From a checkpoint of a small transformer trained on Wikipedia.
Architecture: learned positions, tied embeddings.
Training: a variant of Adam for these matrices, 95M tokens, 5769 steps.
Each number is 200 + 40 x the weight over its row's rms, rounded and kept within 0 to 999. Layers, rows and columns count from 0. The size before them is the row's rms in percent of the matrix's.

# up: layer 6 MLP up, 512x128, rms 0.147, rows 54-80, columns 0-127
# down: layer 6 MLP down (transposed), 512x128, rms 0.165, rows 54-80, columns 0-127
up54,104,255,160,204,239,183,159,182,188,219,255,244,244,164,186,152,167,195,212,268,238,236,221,198,208,203,169,173,236,210,246,242,239,205,241,161,133,277,154,262,214,189,146,131,215,132,141,153,238,210,223,155,274,146,184,232,177,183,205,170,207,235,130,167,211,169,213,236,265,169,189,207,236,229,179,121,156,252,240,212,214,214,162,184,247,247,219,227,230,226,207,143,157,108,170,236,246,267,192,244,209,252,102,178,231,174,245,107,163,201,220,150,253,190,193,212,207,175,291,187,138,226,173,190,187,221,184,159,223
down54,111,178,230,127,176,226,174,176,125,217,167,221,162,176,214,178,200,220,225,206,150,201,162,200,239,213,190,181,136,161,240,108,144,144,206,163,251,184,234,187,242,202,235,193,198,179,246,238,172,272,165,194,285,214,213,142,275,215,116,214,126,212,216,214,266,209,221,168,151,209,266,272,263,197,223,198,191,243,222,168,239,225,214,198,179,234,230,165,238,226,124,244,233,201,262,104,163,219,124,185,277,184,194,138,179,191,187,139,165,212,229,165,184,210,211,199,195,217,252,230,245,245,259,172,108,197,232,251,195
up55,102,171,234,190,212,192,179,159,127,184,233,252,185,140,152,151,191,232,186,234,162,190,252,263,206,157,176,179,266,179,198,182,148,237,170,209,212,116,271,200,151,237,206,156,262,226,325,198,237,202,176,177,168,94,205,217,237,187,223,147,176,224,124,238,194,241,239,201,238,180,227,230,261,261,181,190,136,172,180,239,172,217,196,270,257,113,156,197,110,179,192,212,168,172,187,182,213,216,224,210,219,152,202,182,216,160,274,215,196,197,280,150,204,184,152,219,244,222,274,203,238,187,175,153,188,148,156,189,191
down55,094,155,187,95,218,127,196,262,223,204,208,261,243,279,227,262,183,181,171,95,167,208,183,213,203,226,225,158,159,171,197,202,290,178,183,203,161,239,217,228,209,166,256,124,167,212,267,203,177,218,173,223,166,192,245,219,196,152,149,296,193,226,199,143,236,228,182,190,131,200,185,195,175,188,172,176,219,261,190,217,188,175,225,246,174,221,197,227,233,243,275,156,299,177,206,182,146,260,230,193,257,206,136,188,163,210,155,224,168,256,164,169,193,172,186,238,183,181,219,130,173,303,231,229,189,206,223,136,199
up56,083,191,138,209,200,253,173,178,207,154,256,210,232,197,164,160,223,221,275,261,194,150,264,166,217,185,241,211,251,240,216,160,163,154,227,182,255,177,165,276,199,251,180,193,191,165,201,235,248,127,238,179,203,165,222,188,238,212,163,194,206,178,179,160,203,209,180,174,177,236,243,190,160,123,198,134,231,139,207,130,223,83,193,135,250,222,226,216,197,189,252,223,176,316,191,141,205,157,257,198,192,225,213,188,184,160,243,220,239,154,166,184,272,228,149,206,256,226,189,196,130,218,231,317,218,194,189,173,269
down56,087,198,172,84,260,158,295,229,126,180,178,192,276,235,178,242,199,206,195,186,180,212,202,189,175,216,208,199,210,166,226,194,258,226,176,188,160,209,176,167,168,193,215,198,227,229,193,228,168,193,183,189,198,227,132,226,173,181,194,116,199,263,190,186,222,204,18,243,188,144,164,244,231,219,270,252,188,157,197,228,233,236,232,219,199,184,206,126,195,264,271,204,134,223,188,154,207,261,188,145,156,272,282,237,164,221,250,178,199,292,151,195,173,216,204,189,195,227,228,217,229,189,157,175,192,190,200,213,207
up57,105,227,296,198,188,224,168,178,238,136,192,252,193,154,183,241,175,213,224,180,267,164,153,201,279,223,219,126,210,189,179,232,216,252,196,230,169,243,184,203,196,145,193,144,233,217,257,204,269,277,237,248,211,177,243,235,191,108,228,206,149,204,171,136,190,233,236,227,157,177,251,202,198,244,146,165,161,115,213,246,212,199,250,264,200,246,225,184,235,228,231,137,186,164,194,144,204,160,156,230,174,113,158,174,206,197,162,227,198,183,254,202,171,203,198,191,231,137,184,226,171,299,244,194,225,186,311,168,147
down57,103,148,152,244,213,235,377,199,171,198,200,185,177,213,241,228,233,132,222,238,158,203,155,217,224,180,217,229,236,131,224,188,236,213,157,178,214,219,218,154,172,304,237,224,133,200,200,158,153,191,209,190,150,197,180,222,183,271,207,209,159,98,234,265,188,222,178,187,263,262,163,165,127,229,270,223,186,187,237,189,194,204,251,157,191,151,213,161,159,118,182,185,176,197,162,188,270,155,227,145,158,258,178,262,199,222,176,235,154,185,135,242,194,201,257,193,229,200,203,201,226,166,173,209,208,182,190,240,183
up58,129,247,213,213,248,138,147,120,179,136,190,247,194,244,252,214,245,232,176,179,218,186,170,248,168,270,183,199,228,238,169,181,209,149,223,150,141,171,201,214,111,256,226,129,241,183,220,239,254,146,181,158,269,149,213,194,235,229,176,199,189,180,175,206,261,212,206,251,142,168,204,209,272,174,232,142,195,176,189,213,154,126,217,194,182,239,204,248,159,212,269,242,153,245,193,187,169,183,216,197,132,215,125,213,248,225,251,138,228,135,223,161,207,223,197,196,213,177,189,170,125,288,230,271,241,165,252,202,269
down58,142,206,194,304,216,199,131,179,245,192,172,195,161,212,262,210,121,164,155,169,225,183,138,302,229,113,195,167,204,230,134,269,184,158,253,171,219,215,153,173,219,228,190,229,235,260,206,173,172,173,253,157,209,152,238,200,181,172,223,240,237,177,251,204,233,169,237,247,186,173,196,218,158,87,177,187,194,225,209,260,207,252,224,210,215,180,182,256,194,274,260,145,251,180,272,259,161,202,161,204,155,193,193,251,251,191,171,142,233,215,171,202,222,227,251,215,185,184,164,195,170,155,159,215,242,140,219,289,169
up59,107,224,259,230,156,156,184,236,183,196,180,172,177,171,203,142,187,168,177,253,205,271,167,148,271,171,121,236,157,162,248,217,178,190,235,202,210,240,187,189,191,218,158,207,185,208,155,200,221,192,208,221,113,171,184,234,322,128,244,159,269,221,138,169,135,196,254,143,214,159,271,135,210,221,197,146,199,109,214,236,220,184,286,178,197,218,253,242,158,157,224,160,231,213,180,210,218,223,198,232,217,184,113,156,169,238,221,149,188,167,256,222,131,241,183,220,248,187,219,184,201,177,184,168,178,165,135,228,278
down59,111,173,138,278,199,270,216,115,262,218,222,259,221,165,218,243,182,190,227,148,225,227,196,142,196,176,223,215,249,148,230,224,128,144,205,257,203,223,236,151,221,219,169,259,160,171,162,212,153,182,166,235,160,203,240,168,154,219,214,199,230,223,251,197,255,122,177,183,248,190,164,203,119,231,226,214,287,211,237,176,131,216,206,141,189,255,229,168,171,192,222,206,248,229,155,254,301,236,219,74,236,215,158,180,195,230,214,207,188,172,197,224,130,215,171,209,175,170,272,174,145,187,178,170,160,149,177,171,225
up60,102,151,225,166,200,203,157,204,206,219,173,165,192,155,146,195,195,235,163,257,174,294,166,211,273,181,194,165,228,242,243,220,214,220,234,258,215,343,224,145,238,267,250,186,193,167,223,221,149,207,141,295,160,217,156,117,219,171,190,215,157,194,183,156,243,166,242,206,155,199,200,189,163,245,179,266,227,204,239,210,185,205,220,174,151,158,148,176,269,182,212,133,260,220,214,132,175,271,167,272,234,162,138,196,153,232,160,275,212,197,193,175,216,120,186,178,258,218,149,179,185,217,208,214,179,192,206,159,204
down60,103,167,198,181,177,266,155,241,163,284,192,227,191,194,232,161,152,144,193,278,211,135,198,206,180,137,109,186,233,188,205,177,208,182,142,205,212,152,126,212,173,193,211,125,254,253,232,257,259,155,205,170,209,195,205,188,248,192,168,255,178,132,175,192,195,208,182,181,278,174,261,194,168,139,276,252,215,248,198,164,184,152,185,225,199,231,249,212,200,142,143,208,221,238,172,271,238,231,193,162,250,212,194,210,229,216,207,150,136,161,267,227,202,121,158,215,217,200,260,287,260,144,129,235,217,230,193,210,174
up61,102,132,249,245,194,169,176,174,220,166,206,211,266,200,201,150,140,198,242,186,174,169,207,224,218,279,205,180,225,219,186,209,184,236,213,209,170,294,241,220,244,228,241,204,139,222,196,232,210,195,234,143,202,162,146,109,172,161,131,179,109,225,119,188,186,302,200,306,187,170,232,218,167,181,215,257,145,266,217,164,227,226,146,224,215,146,213,153,214,203,226,259,155,185,188,185,227,246,174,220,124,196,280,179,159,200,230,174,245,196,203,207,219,87,270,212,179,236,225,209,183,243,163,175,222,246,187,183,200
down61,097,258,203,264,230,226,218,161,226,211,203,155,188,172,180,232,173,190,221,261,175,160,288,184,223,199,214,204,280,235,181,228,150,178,160,260,196,109,190,224,190,196,155,162,192,123,139,154,181,178,175,117,187,224,201,193,289,183,234,207,181,250,276,252,228,224,269,215,273,201,166,204,146,193,199,192,225,277,231,199,183,146,252,176,138,226,192,203,226,132,220,176,195,134,213,286,190,133,176,151,300,130,147,216,208,256,172,184,164,263,190,208,205,208,214,194,186,147,209,156,276,181,169,192,208,208,169,188,196
up62,105,217,196,194,255,200,134,189,243,174,227,234,214,200,169,201,205,238,143,154,195,206,232,230,234,168,205,207,234,212,131,146,192,194,184,256,112,197,188,217,249,197,164,187,236,208,251,160,247,172,288,196,241,241,180,230,206,155,149,139,231,224,156,97,178,198,209,273,218,218,258,246,219,165,167,238,189,82,187,201,241,219,116,199,280,186,182,257,197,211,231,234,192,264,222,228,218,155,181,198,123,120,172,193,180,218,185,185,240,158,151,278,141,257,239,218,250,228,151,250,167,249,195,202,226,208,174,134,182
down62,108,209,294,244,146,177,254,201,152,198,175,166,178,259,218,242,253,212,188,244,139,227,143,231,212,297,222,213,238,191,239,192,222,147,153,191,201,238,190,178,246,136,186,194,250,152,174,184,272,185,173,227,172,231,124,210,160,221,183,235,245,285,163,194,113,220,294,180,184,175,117,185,180,207,156,198,212,246,218,163,214,176,200,195,185,183,196,283,140,235,119,186,220,257,242,200,176,149,181,232,193,203,173,199,180,227,265,159,202,241,210,250,195,220,153,181,245,234,156,156,181,212,133,174,137,241,178,119,215
up63,088,223,193,221,158,196,183,182,106,184,173,207,107,236,165,258,297,185,180,197,228,304,219,163,168,168,174,231,218,199,259,185,226,149,198,161,246,264,148,197,174,219,238,189,215,173,213,227,169,214,114,231,136,279,239,191,184,251,132,159,258,298,210,160,226,190,230,254,195,170,163,140,160,185,212,255,180,157,237,239,183,182,204,238,191,174,190,195,150,186,202,157,177,265,172,260,167,242,182,239,137,219,183,240,202,222,176,109,238,225,238,210,187,234,206,199,219,278,239,160,199,196,197,146,197,234,152,202,137
down63,099,172,179,170,261,172,367,193,258,211,194,171,286,201,251,181,227,170,232,187,132,162,201,186,206,273,187,179,165,182,204,170,187,168,245,272,185,238,182,172,212,156,217,275,243,221,254,208,146,132,264,157,166,187,190,179,130,233,208,152,221,144,172,210,170,201,145,207,229,133,164,242,162,220,234,245,161,262,151,162,226,208,242,208,182,162,210,169,258,222,239,199,201,161,155,190,224,228,188,125,217,223,171,147,231,214,225,266,176,242,214,164,235,155,207,166,165,158,191,189,150,180,159,273,249,248,204,214,205
up64,089,124,156,242,172,139,211,189,209,194,202,216,127,215,203,276,228,272,133,229,210,197,201,225,233,235,163,211,190,189,184,215,272,136,216,216,274,265,312,197,133,169,234,209,216,158,208,213,224,226,211,160,167,170,174,192,254,214,208,235,175,187,195,126,203,180,223,194,219,195,149,194,204,146,197,174,145,212,211,172,258,151,221,234,164,166,187,174,192,183,212,197,159,239,157,240,138,329,251,175,178,265,123,220,243,141,231,187,128,180,161,196,216,145,100,190,238,222,161,213,147,234,158,255,184,207,182,213,208
down64,095,203,180,308,192,238,255,252,148,191,158,176,246,229,206,228,266,207,199,156,219,232,239,193,236,223,276,224,206,69,273,178,182,178,280,221,170,188,172,233,222,172,148,287,233,171,198,121,167,192,185,147,247,290,245,184,168,238,238,177,216,204,193,192,227,206,184,204,170,242,218,203,180,219,195,145,178,164,207,210,175,178,204,140,178,190,209,244,218,221,187,132,164,197,210,182,244,174,195,143,154,253,223,148,130,167,137,228,239,174,255,222,221,193,251,160,155,141,137,124,182,217,227,215,250,146,223,239,198
up65,095,109,247,209,183,219,187,204,132,175,188,182,226,212,173,242,210,209,230,267,218,167,224,180,219,137,175,208,187,217,213,205,200,176,211,201,180,205,257,184,204,228,237,234,205,236,262,97,230,235,216,173,202,134,217,263,246,148,155,235,223,169,211,181,209,149,218,241,182,212,178,163,207,231,144,144,239,217,191,197,251,212,126,149,209,219,190,250,141,165,252,263,146,220,207,154,191,198,207,133,233,170,249,139,241,211,308,183,192,165,162,66,280,154,169,207,234,220,132,246,165,133,207,242,168,175,256,203,233
down65,098,135,198,208,189,141,283,263,166,176,178,181,168,169,248,166,184,187,227,177,229,204,208,114,224,258,232,169,279,140,169,193,232,184,227,260,222,214,199,203,218,190,232,190,218,202,195,200,156,220,244,227,191,225,235,255,125,250,185,273,260,125,119,233,187,215,166,203,142,148,204,199,198,217,203,144,263,126,179,216,227,186,317,223,176,214,191,147,157,129,229,205,202,224,128,238,233,110,273,166,180,126,219,144,238,232,215,186,234,256,236,193,213,207,180,192,178,223,215,206,166,255,230,243,224,155,246,175,214
up66,107,180,239,228,212,182,158,211,208,206,102,178,261,228,228,143,208,162,250,215,109,170,252,247,262,174,211,143,176,192,172,190,144,205,124,225,166,220,208,242,249,162,150,180,203,237,259,204,232,250,253,166,234,141,163,171,213,103,202,198,116,201,162,212,143,191,302,242,237,255,237,217,163,228,179,206,197,151,206,194,178,219,213,183,241,157,245,252,219,168,279,138,168,180,185,135,205,187,200,186,121,166,218,185,184,169,248,200,226,252,239,171,205,119,137,205,204,163,207,203,178,206,170,178,239,191,151,134,150
down66,105,184,152,212,130,245,104,214,175,188,162,216,181,255,235,260,190,194,222,174,242,175,161,188,245,207,192,224,182,231,154,242,301,208,208,187,240,189,157,258,253,145,230,176,171,159,231,205,148,187,244,202,242,213,269,169,189,252,242,177,184,269,213,136,207,122,151,224,241,155,216,135,194,164,145,209,109,241,229,225,205,102,194,256,187,205,262,267,187,207,257,160,184,257,183,207,137,191,203,212,219,171,223,208,246,194,189,192,232,234,170,195,171,228,158,145,259,259,164,140,202,143,177,158,240,175,250,217,143
up67,089,172,242,239,219,253,173,209,191,124,106,158,222,250,206,218,190,200,346,217,163,162,231,154,189,199,188,162,171,219,156,194,163,192,118,235,197,204,212,216,201,199,180,186,174,218,277,167,293,223,255,153,179,100,190,202,230,106,147,245,179,165,181,183,177,246,197,204,186,195,222,200,244,204,159,167,274,134,235,178,197,221,200,202,209,175,166,248,164,148,256,264,130,209,166,163,198,197,236,208,234,194,211,192,188,206,246,192,252,185,202,154,268,166,164,129,178,255,171,215,257,194,239,183,155,262,193,253,190
down67,089,185,180,212,252,205,260,184,244,235,212,144,193,225,199,155,209,197,204,285,145,157,135,165,224,238,192,232,224,185,150,216,202,193,199,272,180,231,153,234,219,182,317,189,162,199,142,272,183,174,225,195,250,186,166,183,131,224,205,193,178,194,159,192,179,115,130,249,200,116,237,172,106,231,213,257,173,241,154,217,235,183,212,207,153,214,232,185,179,230,198,196,261,213,185,168,143,158,157,159,174,201,236,177,251,244,266,140,211,275,225,195,160,235,165,223,277,181,292,224,251,257,211,160,160,203,247,198,169
up68,102,201,245,165,181,233,163,264,133,236,164,218,185,155,188,252,188,301,229,218,235,254,228,198,184,225,146,217,224,217,241,162,264,205,253,232,136,238,180,162,197,236,201,190,156,158,183,181,229,203,174,242,180,168,215,131,225,102,181,187,233,186,174,209,192,248,333,184,130,118,207,202,254,221,180,257,243,218,201,202,258,224,269,206,196,174,210,199,152,197,151,126,215,187,193,241,236,251,214,241,221,199,244,162,236,207,199,247,222,209,220,107,191,240,191,154,233,217,203,129,195,253,203,209,121,166,130,145,197
down68,100,239,212,72,144,200,138,198,146,193,205,228,220,191,198,177,187,222,145,218,266,181,196,192,266,170,176,194,206,236,191,165,221,219,171,202,223,224,195,145,179,188,229,144,283,257,209,291,227,194,126,177,192,185,191,183,210,208,210,214,197,220,198,169,287,228,178,191,270,176,183,352,224,169,187,202,200,255,170,163,191,234,188,222,261,95,187,148,208,301,209,224,189,252,190,212,175,223,202,171,178,213,255,167,161,231,210,204,162,170,227,247,205,129,143,248,218,184,270,214,219,170,127,212,197,182,191,235,158
up69,106,175,161,209,284,167,200,161,198,178,260,235,220,279,216,227,186,246,197,205,144,175,259,266,189,234,220,107,173,181,132,227,231,203,208,200,159,251,238,158,166,213,236,106,203,250,197,160,144,198,199,207,245,168,210,208,211,202,188,167,172,202,179,201,168,227,240,207,192,238,185,231,234,164,223,142,218,207,209,171,267,192,217,180,177,228,138,205,167,201,214,173,136,189,157,201,196,249,236,180,145,170,164,234,303,143,260,152,152,187,188,147,263,233,231,73,227,187,198,298,170,256,121,219,234,202,223,141,197
down69,093,187,265,231,137,221,59,182,152,139,186,299,182,172,154,199,226,220,238,181,241,150,214,200,118,207,208,204,184,245,251,205,236,228,198,136,235,167,160,244,205,245,87,148,215,241,169,221,190,270,232,170,266,213,281,213,213,241,193,153,165,224,170,217,191,297,229,206,232,214,215,167,260,213,204,204,217,153,148,182,230,198,175,183,228,140,174,184,166,186,155,202,142,207,235,196,173,225,189,156,158,185,198,187,187,138,291,184,191,218,186,192,227,176,233,225,275,162,224,190,245,166,211,174,178,214,192,278,224
up70,088,180,135,179,196,218,121,86,98,142,277,221,127,234,223,183,224,241,144,135,156,218,227,239,214,206,214,201,217,223,191,158,254,152,194,205,188,169,213,211,184,313,246,190,185,214,218,235,217,214,133,207,143,239,213,193,200,174,191,156,173,144,197,192,250,185,234,205,158,208,229,205,180,178,261,149,136,129,232,202,231,186,212,177,214,173,175,177,143,170,209,269,215,292,167,234,250,243,220,236,146,245,252,205,196,244,177,196,223,214,199,231,199,228,206,241,204,229,191,250,180,149,174,298,265,133,209,197,228
down70,082,283,195,112,170,231,225,180,197,226,236,227,228,265,218,206,171,183,166,171,179,216,180,196,210,163,232,201,168,176,224,226,219,148,225,199,199,178,115,208,297,212,252,217,114,197,179,333,221,162,182,170,221,167,285,106,139,236,219,149,209,173,218,242,243,241,210,175,202,172,195,205,208,106,238,270,151,189,195,205,216,178,212,156,229,181,251,190,126,259,205,200,130,170,168,223,254,205,123,200,214,266,239,198,292,196,231,170,202,185,186,161,188,218,182,200,142,192,199,183,270,208,163,153,202,185,212,241,215
up71,113,137,178,225,208,194,148,214,260,202,178,259,225,237,151,123,210,147,160,216,188,237,147,179,242,237,162,175,216,194,202,190,186,153,129,166,234,328,242,197,239,255,116,216,183,169,228,152,161,180,237,168,303,180,146,262,159,225,178,226,147,189,201,183,186,181,209,233,235,173,223,136,215,212,143,191,160,146,203,212,239,212,252,125,242,163,234,232,234,225,295,253,163,199,149,150,195,204,201,219,160,222,179,236,157,234,254,237,212,175,231,240,242,229,187,172,198,196,207,190,143,250,238,202,268,264,169,146,189
down71,111,215,148,159,153,242,184,246,242,274,260,229,142,176,162,222,193,143,138,151,244,173,108,197,191,160,236,196,155,263,179,256,161,135,232,152,254,225,206,205,260,220,190,157,190,229,234,204,190,228,199,166,148,150,171,206,264,171,177,181,220,169,276,204,327,236,224,245,196,214,139,148,208,157,200,255,212,245,202,144,196,184,249,197,189,157,288,244,238,183,210,210,186,192,173,138,102,196,174,134,222,184,186,215,207,233,250,198,159,190,165,184,208,206,187,185,251,183,199,250,237,163,226,160,174,245,214,267,162
up72,110,159,260,228,209,178,190,102,188,204,214,227,201,204,196,160,169,262,163,173,243,193,158,193,228,219,155,125,241,195,150,183,278,195,117,217,142,198,203,243,187,211,215,171,238,225,201,196,240,251,229,134,183,118,253,271,291,142,213,195,173,269,186,180,236,206,205,196,126,184,255,182,176,208,261,237,180,147,227,206,196,168,213,254,229,190,224,219,193,130,271,131,188,151,202,144,241,179,215,217,201,134,131,209,195,153,192,240,201,215,211,130,161,182,187,291,215,258,196,288,156,228,180,184,216,148,176,186,165
down72,113,116,202,113,273,224,131,238,168,237,191,236,146,198,224,209,117,169,171,238,233,226,175,183,196,151,182,236,174,199,207,213,169,200,240,205,217,248,166,207,285,232,241,143,164,239,203,269,157,215,207,216,237,212,208,163,154,179,167,192,198,217,229,238,181,214,97,189,229,181,169,181,212,181,218,215,236,230,218,178,156,208,155,275,202,262,239,103,173,249,196,236,202,228,226,238,210,249,120,282,175,221,210,166,175,159,186,126,173,251,155,197,194,145,165,128,267,259,256,184,222,257,200,171,159,254,175,186,254
up73,097,195,121,188,194,213,178,242,139,225,244,259,238,195,181,203,267,188,221,212,167,221,265,219,149,246,203,185,213,213,237,169,172,211,186,224,222,199,257,136,177,248,188,172,240,167,231,171,195,159,168,187,231,214,169,173,251,227,156,116,244,186,140,186,253,249,293,143,175,169,148,239,248,214,216,137,175,166,155,195,275,164,185,111,175,163,221,193,175,192,212,220,192,232,117,177,170,205,274,203,182,214,182,241,226,156,251,197,244,208,266,199,306,247,186,152,225,210,232,215,149,232,120,250,171,186,108,155,182
down73,099,217,202,69,203,141,167,188,250,204,242,214,174,141,212,234,171,201,206,175,226,155,213,197,176,178,177,172,152,342,171,137,202,200,223,226,178,162,222,172,247,247,191,167,253,243,224,263,217,216,203,247,214,175,184,239,269,194,184,243,171,195,170,271,163,194,191,211,196,286,198,287,190,188,217,190,245,185,142,221,185,217,154,209,218,133,174,65,176,170,154,213,210,223,238,174,240,189,152,232,196,173,212,188,229,138,223,264,261,187,194,188,171,175,229,207,228,198,235,249,232,206,223,203,141,139,221,272,141
up74,113,158,198,224,168,160,166,232,198,241,194,261,224,167,210,171,198,134,170,202,163,189,174,233,187,252,206,145,135,211,196,240,219,115,211,220,123,258,195,255,188,245,268,209,163,202,197,218,218,233,205,164,205,158,109,162,187,190,224,127,124,162,199,190,210,258,220,231,134,166,213,175,205,214,205,270,172,185,206,257,167,201,185,212,186,201,246,212,288,208,224,198,215,165,149,160,290,185,228,282,258,112,165,156,241,216,262,204,230,213,291,174,129,179,182,199,168,200,212,318,192,178,198,217,226,183,127,186,210
down74,118,207,174,196,220,186,197,181,142,189,159,249,219,267,232,225,146,168,236,203,201,210,232,283,176,284,241,136,167,166,165,219,225,175,230,178,216,204,241,162,194,115,190,233,130,175,177,211,313,191,199,118,182,241,185,194,169,209,209,223,189,259,227,154,200,204,192,177,127,209,231,207,223,200,199,253,189,227,285,256,215,139,136,256,144,179,142,234,217,279,268,182,246,202,182,194,194,231,226,252,150,245,166,195,163,174,192,203,208,261,297,194,245,254,167,191,105,190,136,223,177,197,181,182,162,178,145,163,223
up75,099,103,221,199,183,136,190,204,208,227,160,213,207,164,194,125,190,229,265,187,255,227,118,186,259,234,185,184,223,182,154,222,225,166,164,245,171,295,233,194,201,202,238,216,184,119,219,236,222,169,197,178,220,101,216,162,196,112,184,154,174,191,116,199,207,171,298,215,89,140,214,184,220,197,186,231,223,180,261,224,196,146,198,203,230,209,216,168,246,200,159,204,179,155,163,188,218,182,262,257,168,112,185,204,187,203,165,243,240,234,245,195,250,194,221,217,231,251,200,227,173,261,253,175,240,283,180,184,155
down75,102,259,197,171,170,189,263,277,227,206,248,183,146,263,217,179,184,147,148,193,205,196,211,190,168,228,232,250,167,256,226,235,198,243,272,146,206,200,153,146,280,255,220,140,243,271,168,190,250,219,247,254,205,214,148,202,179,197,142,209,204,208,261,233,155,215,142,188,254,203,124,176,174,198,284,184,187,244,189,239,155,240,187,218,207,174,242,138,241,264,244,186,195,194,148,246,220,239,208,156,189,211,190,195,175,177,235,130,131,268,81,201,174,155,224,158,182,219,162,226,197,124,176,174,161,201,184,152,173
up76,098,216,182,233,179,188,187,142,217,215,125,196,158,187,233,176,164,148,206,239,302,156,221,209,203,118,141,214,197,217,172,154,180,190,139,222,238,278,232,168,191,131,217,234,194,194,149,244,224,204,205,207,197,135,167,174,262,216,169,229,283,226,192,108,135,233,265,177,223,230,194,202,220,193,216,277,260,250,166,237,234,176,223,226,148,185,226,164,165,164,202,249,211,292,180,103,226,226,215,272,161,231,213,198,144,186,269,210,190,220,235,218,201,147,129,234,179,185,228,210,208,228,158,269,157,163,189,132,199
down76,103,171,208,95,236,215,134,187,132,184,192,178,230,192,168,177,244,231,238,171,159,217,136,178,174,224,246,172,218,219,209,186,248,264,254,232,211,167,143,268,188,149,190,191,229,201,151,237,133,184,235,224,204,295,182,269,187,185,198,157,234,215,124,239,179,174,150,215,133,245,219,182,247,250,202,174,207,229,181,152,247,195,82,163,227,138,178,177,209,254,182,195,217,233,298,165,185,244,221,186,182,200,218,105,184,240,209,239,221,233,242,236,193,181,280,253,253,203,185,233,212,186,207,194,135,208,201,157,138
up77,089,199,181,221,253,158,200,115,170,180,258,222,182,196,205,240,236,225,204,174,244,225,212,184,255,273,177,192,216,210,240,232,177,166,265,174,220,178,241,193,120,256,271,230,228,209,240,143,160,157,194,238,147,201,139,187,177,218,171,197,187,205,198,209,222,224,190,178,252,196,179,45,241,160,189,232,176,256,219,194,231,202,207,221,239,233,136,144,170,151,190,306,190,260,128,193,202,198,220,136,173,186,254,181,167,187,170,174,157,187,245,161,224,118,187,186,224,280,204,178,133,214,233,207,152,289,201,251,178
down77,092,199,200,67,291,227,210,226,135,234,188,171,196,258,187,176,231,256,215,194,157,205,161,164,143,136,200,235,220,196,147,218,240,219,262,297,207,175,155,244,196,151,193,210,174,197,147,199,233,260,174,166,284,292,219,241,189,263,241,191,212,198,130,157,166,203,194,264,184,264,204,192,187,253,187,156,201,210,148,268,180,221,194,194,187,159,182,213,270,201,216,201,158,164,175,224,200,170,172,209,201,188,174,164,216,200,168,237,297,169,183,219,237,215,180,163,187,185,174,184,259,267,237,284,201,131,153,158,217
up78,108,139,196,226,222,188,176,207,164,169,241,216,230,224,153,268,214,255,241,209,169,236,236,199,227,229,147,162,252,207,257,163,231,215,151,245,124,263,204,224,230,202,253,135,216,218,222,86,220,203,298,197,210,193,195,192,205,198,146,178,126,183,151,157,133,228,158,314,198,181,251,224,238,217,126,224,172,163,232,227,280,178,149,188,297,228,169,225,195,231,210,172,156,178,164,165,206,161,185,224,127,210,190,265,212,204,240,187,261,123,195,244,186,191,183,214,227,174,226,224,193,248,203,175,224,180,158,211,267
down78,104,242,195,262,231,234,223,203,217,224,193,123,173,184,196,193,177,199,169,164,205,246,200,177,177,311,165,227,155,165,137,203,161,180,203,208,259,208,126,186,193,147,171,221,213,238,152,275,251,186,138,171,135,241,144,172,238,192,136,220,300,189,227,192,197,115,246,94,252,132,197,237,172,255,298,214,198,173,163,204,217,190,252,190,95,195,218,195,198,227,213,232,235,258,247,185,214,200,198,205,163,233,182,218,228,208,234,164,210,198,258,150,242,172,156,223,189,244,168,261,250,176,184,206,204,146,225,156,209
up79,099,142,151,236,234,219,191,237,198,193,176,146,192,206,225,220,218,128,197,280,218,72,200,191,193,160,182,219,203,202,129,160,159,114,156,219,210,191,151,162,233,166,162,145,154,189,269,177,221,214,175,183,132,180,199,219,283,177,185,246,250,168,248,221,122,221,218,187,205,216,154,238,150,202,227,261,275,244,188,156,228,202,217,207,265,206,185,183,185,119,141,147,265,205,188,261,256,169,199,196,157,228,192,248,222,249,219,129,204,203,248,236,194,283,178,200,236,233,230,266,200,232,262,248,188,205,217,167,173
down79,095,283,244,203,152,178,152,172,123,230,184,181,134,234,105,240,154,176,196,205,246,215,197,283,181,213,169,196,201,165,215,185,110,293,181,228,146,252,300,195,202,160,258,292,232,168,183,195,250,269,230,120,259,227,158,206,168,167,184,181,164,196,130,198,223,162,204,150,197,151,228,252,228,189,196,185,182,223,188,197,225,211,212,133,163,262,259,192,188,226,261,189,155,243,216,179,179,242,127,181,208,161,236,226,215,206,179,239,214,171,218,204,276,211,191,136,224,152,184,218,225,177,203,191,255,156,235,172,218
up80,105,214,169,234,176,216,142,237,217,118,181,217,195,266,236,261,189,198,261,222,216,163,252,215,220,118,208,240,245,217,191,202,250,135,186,192,180,194,198,261,179,167,257,178,201,125,161,155,222,204,168,207,227,142,154,222,181,210,152,180,262,240,244,123,236,172,228,196,164,163,198,182,223,154,189,162,157,185,239,162,125,150,137,172,215,249,223,221,142,233,213,260,207,301,139,250,243,190,186,243,123,166,167,170,185,212,187,172,238,193,235,236,214,142,224,188,190,251,158,216,234,263,267,221,150,305,245,205,178
down80,110,247,178,176,134,230,266,136,248,230,171,140,185,197,263,232,167,194,172,205,144,202,234,217,177,188,198,188,143,164,179,277,157,199,207,220,232,207,176,158,235,158,164,106,201,246,187,233,186,111,224,195,238,197,207,242,199,198,200,177,217,149,222,250,184,164,156,167,237,210,174,215,162,204,175,189,229,206,200,182,193,221,231,223,284,268,257,169,210,146,219,193,192,142,186,259,178,227,162,188,225,203,258,169,194,160,198,130,136,319,188,225,198,201,177,289,332,169,163,198,250,226,150,182,243,168,259,152,233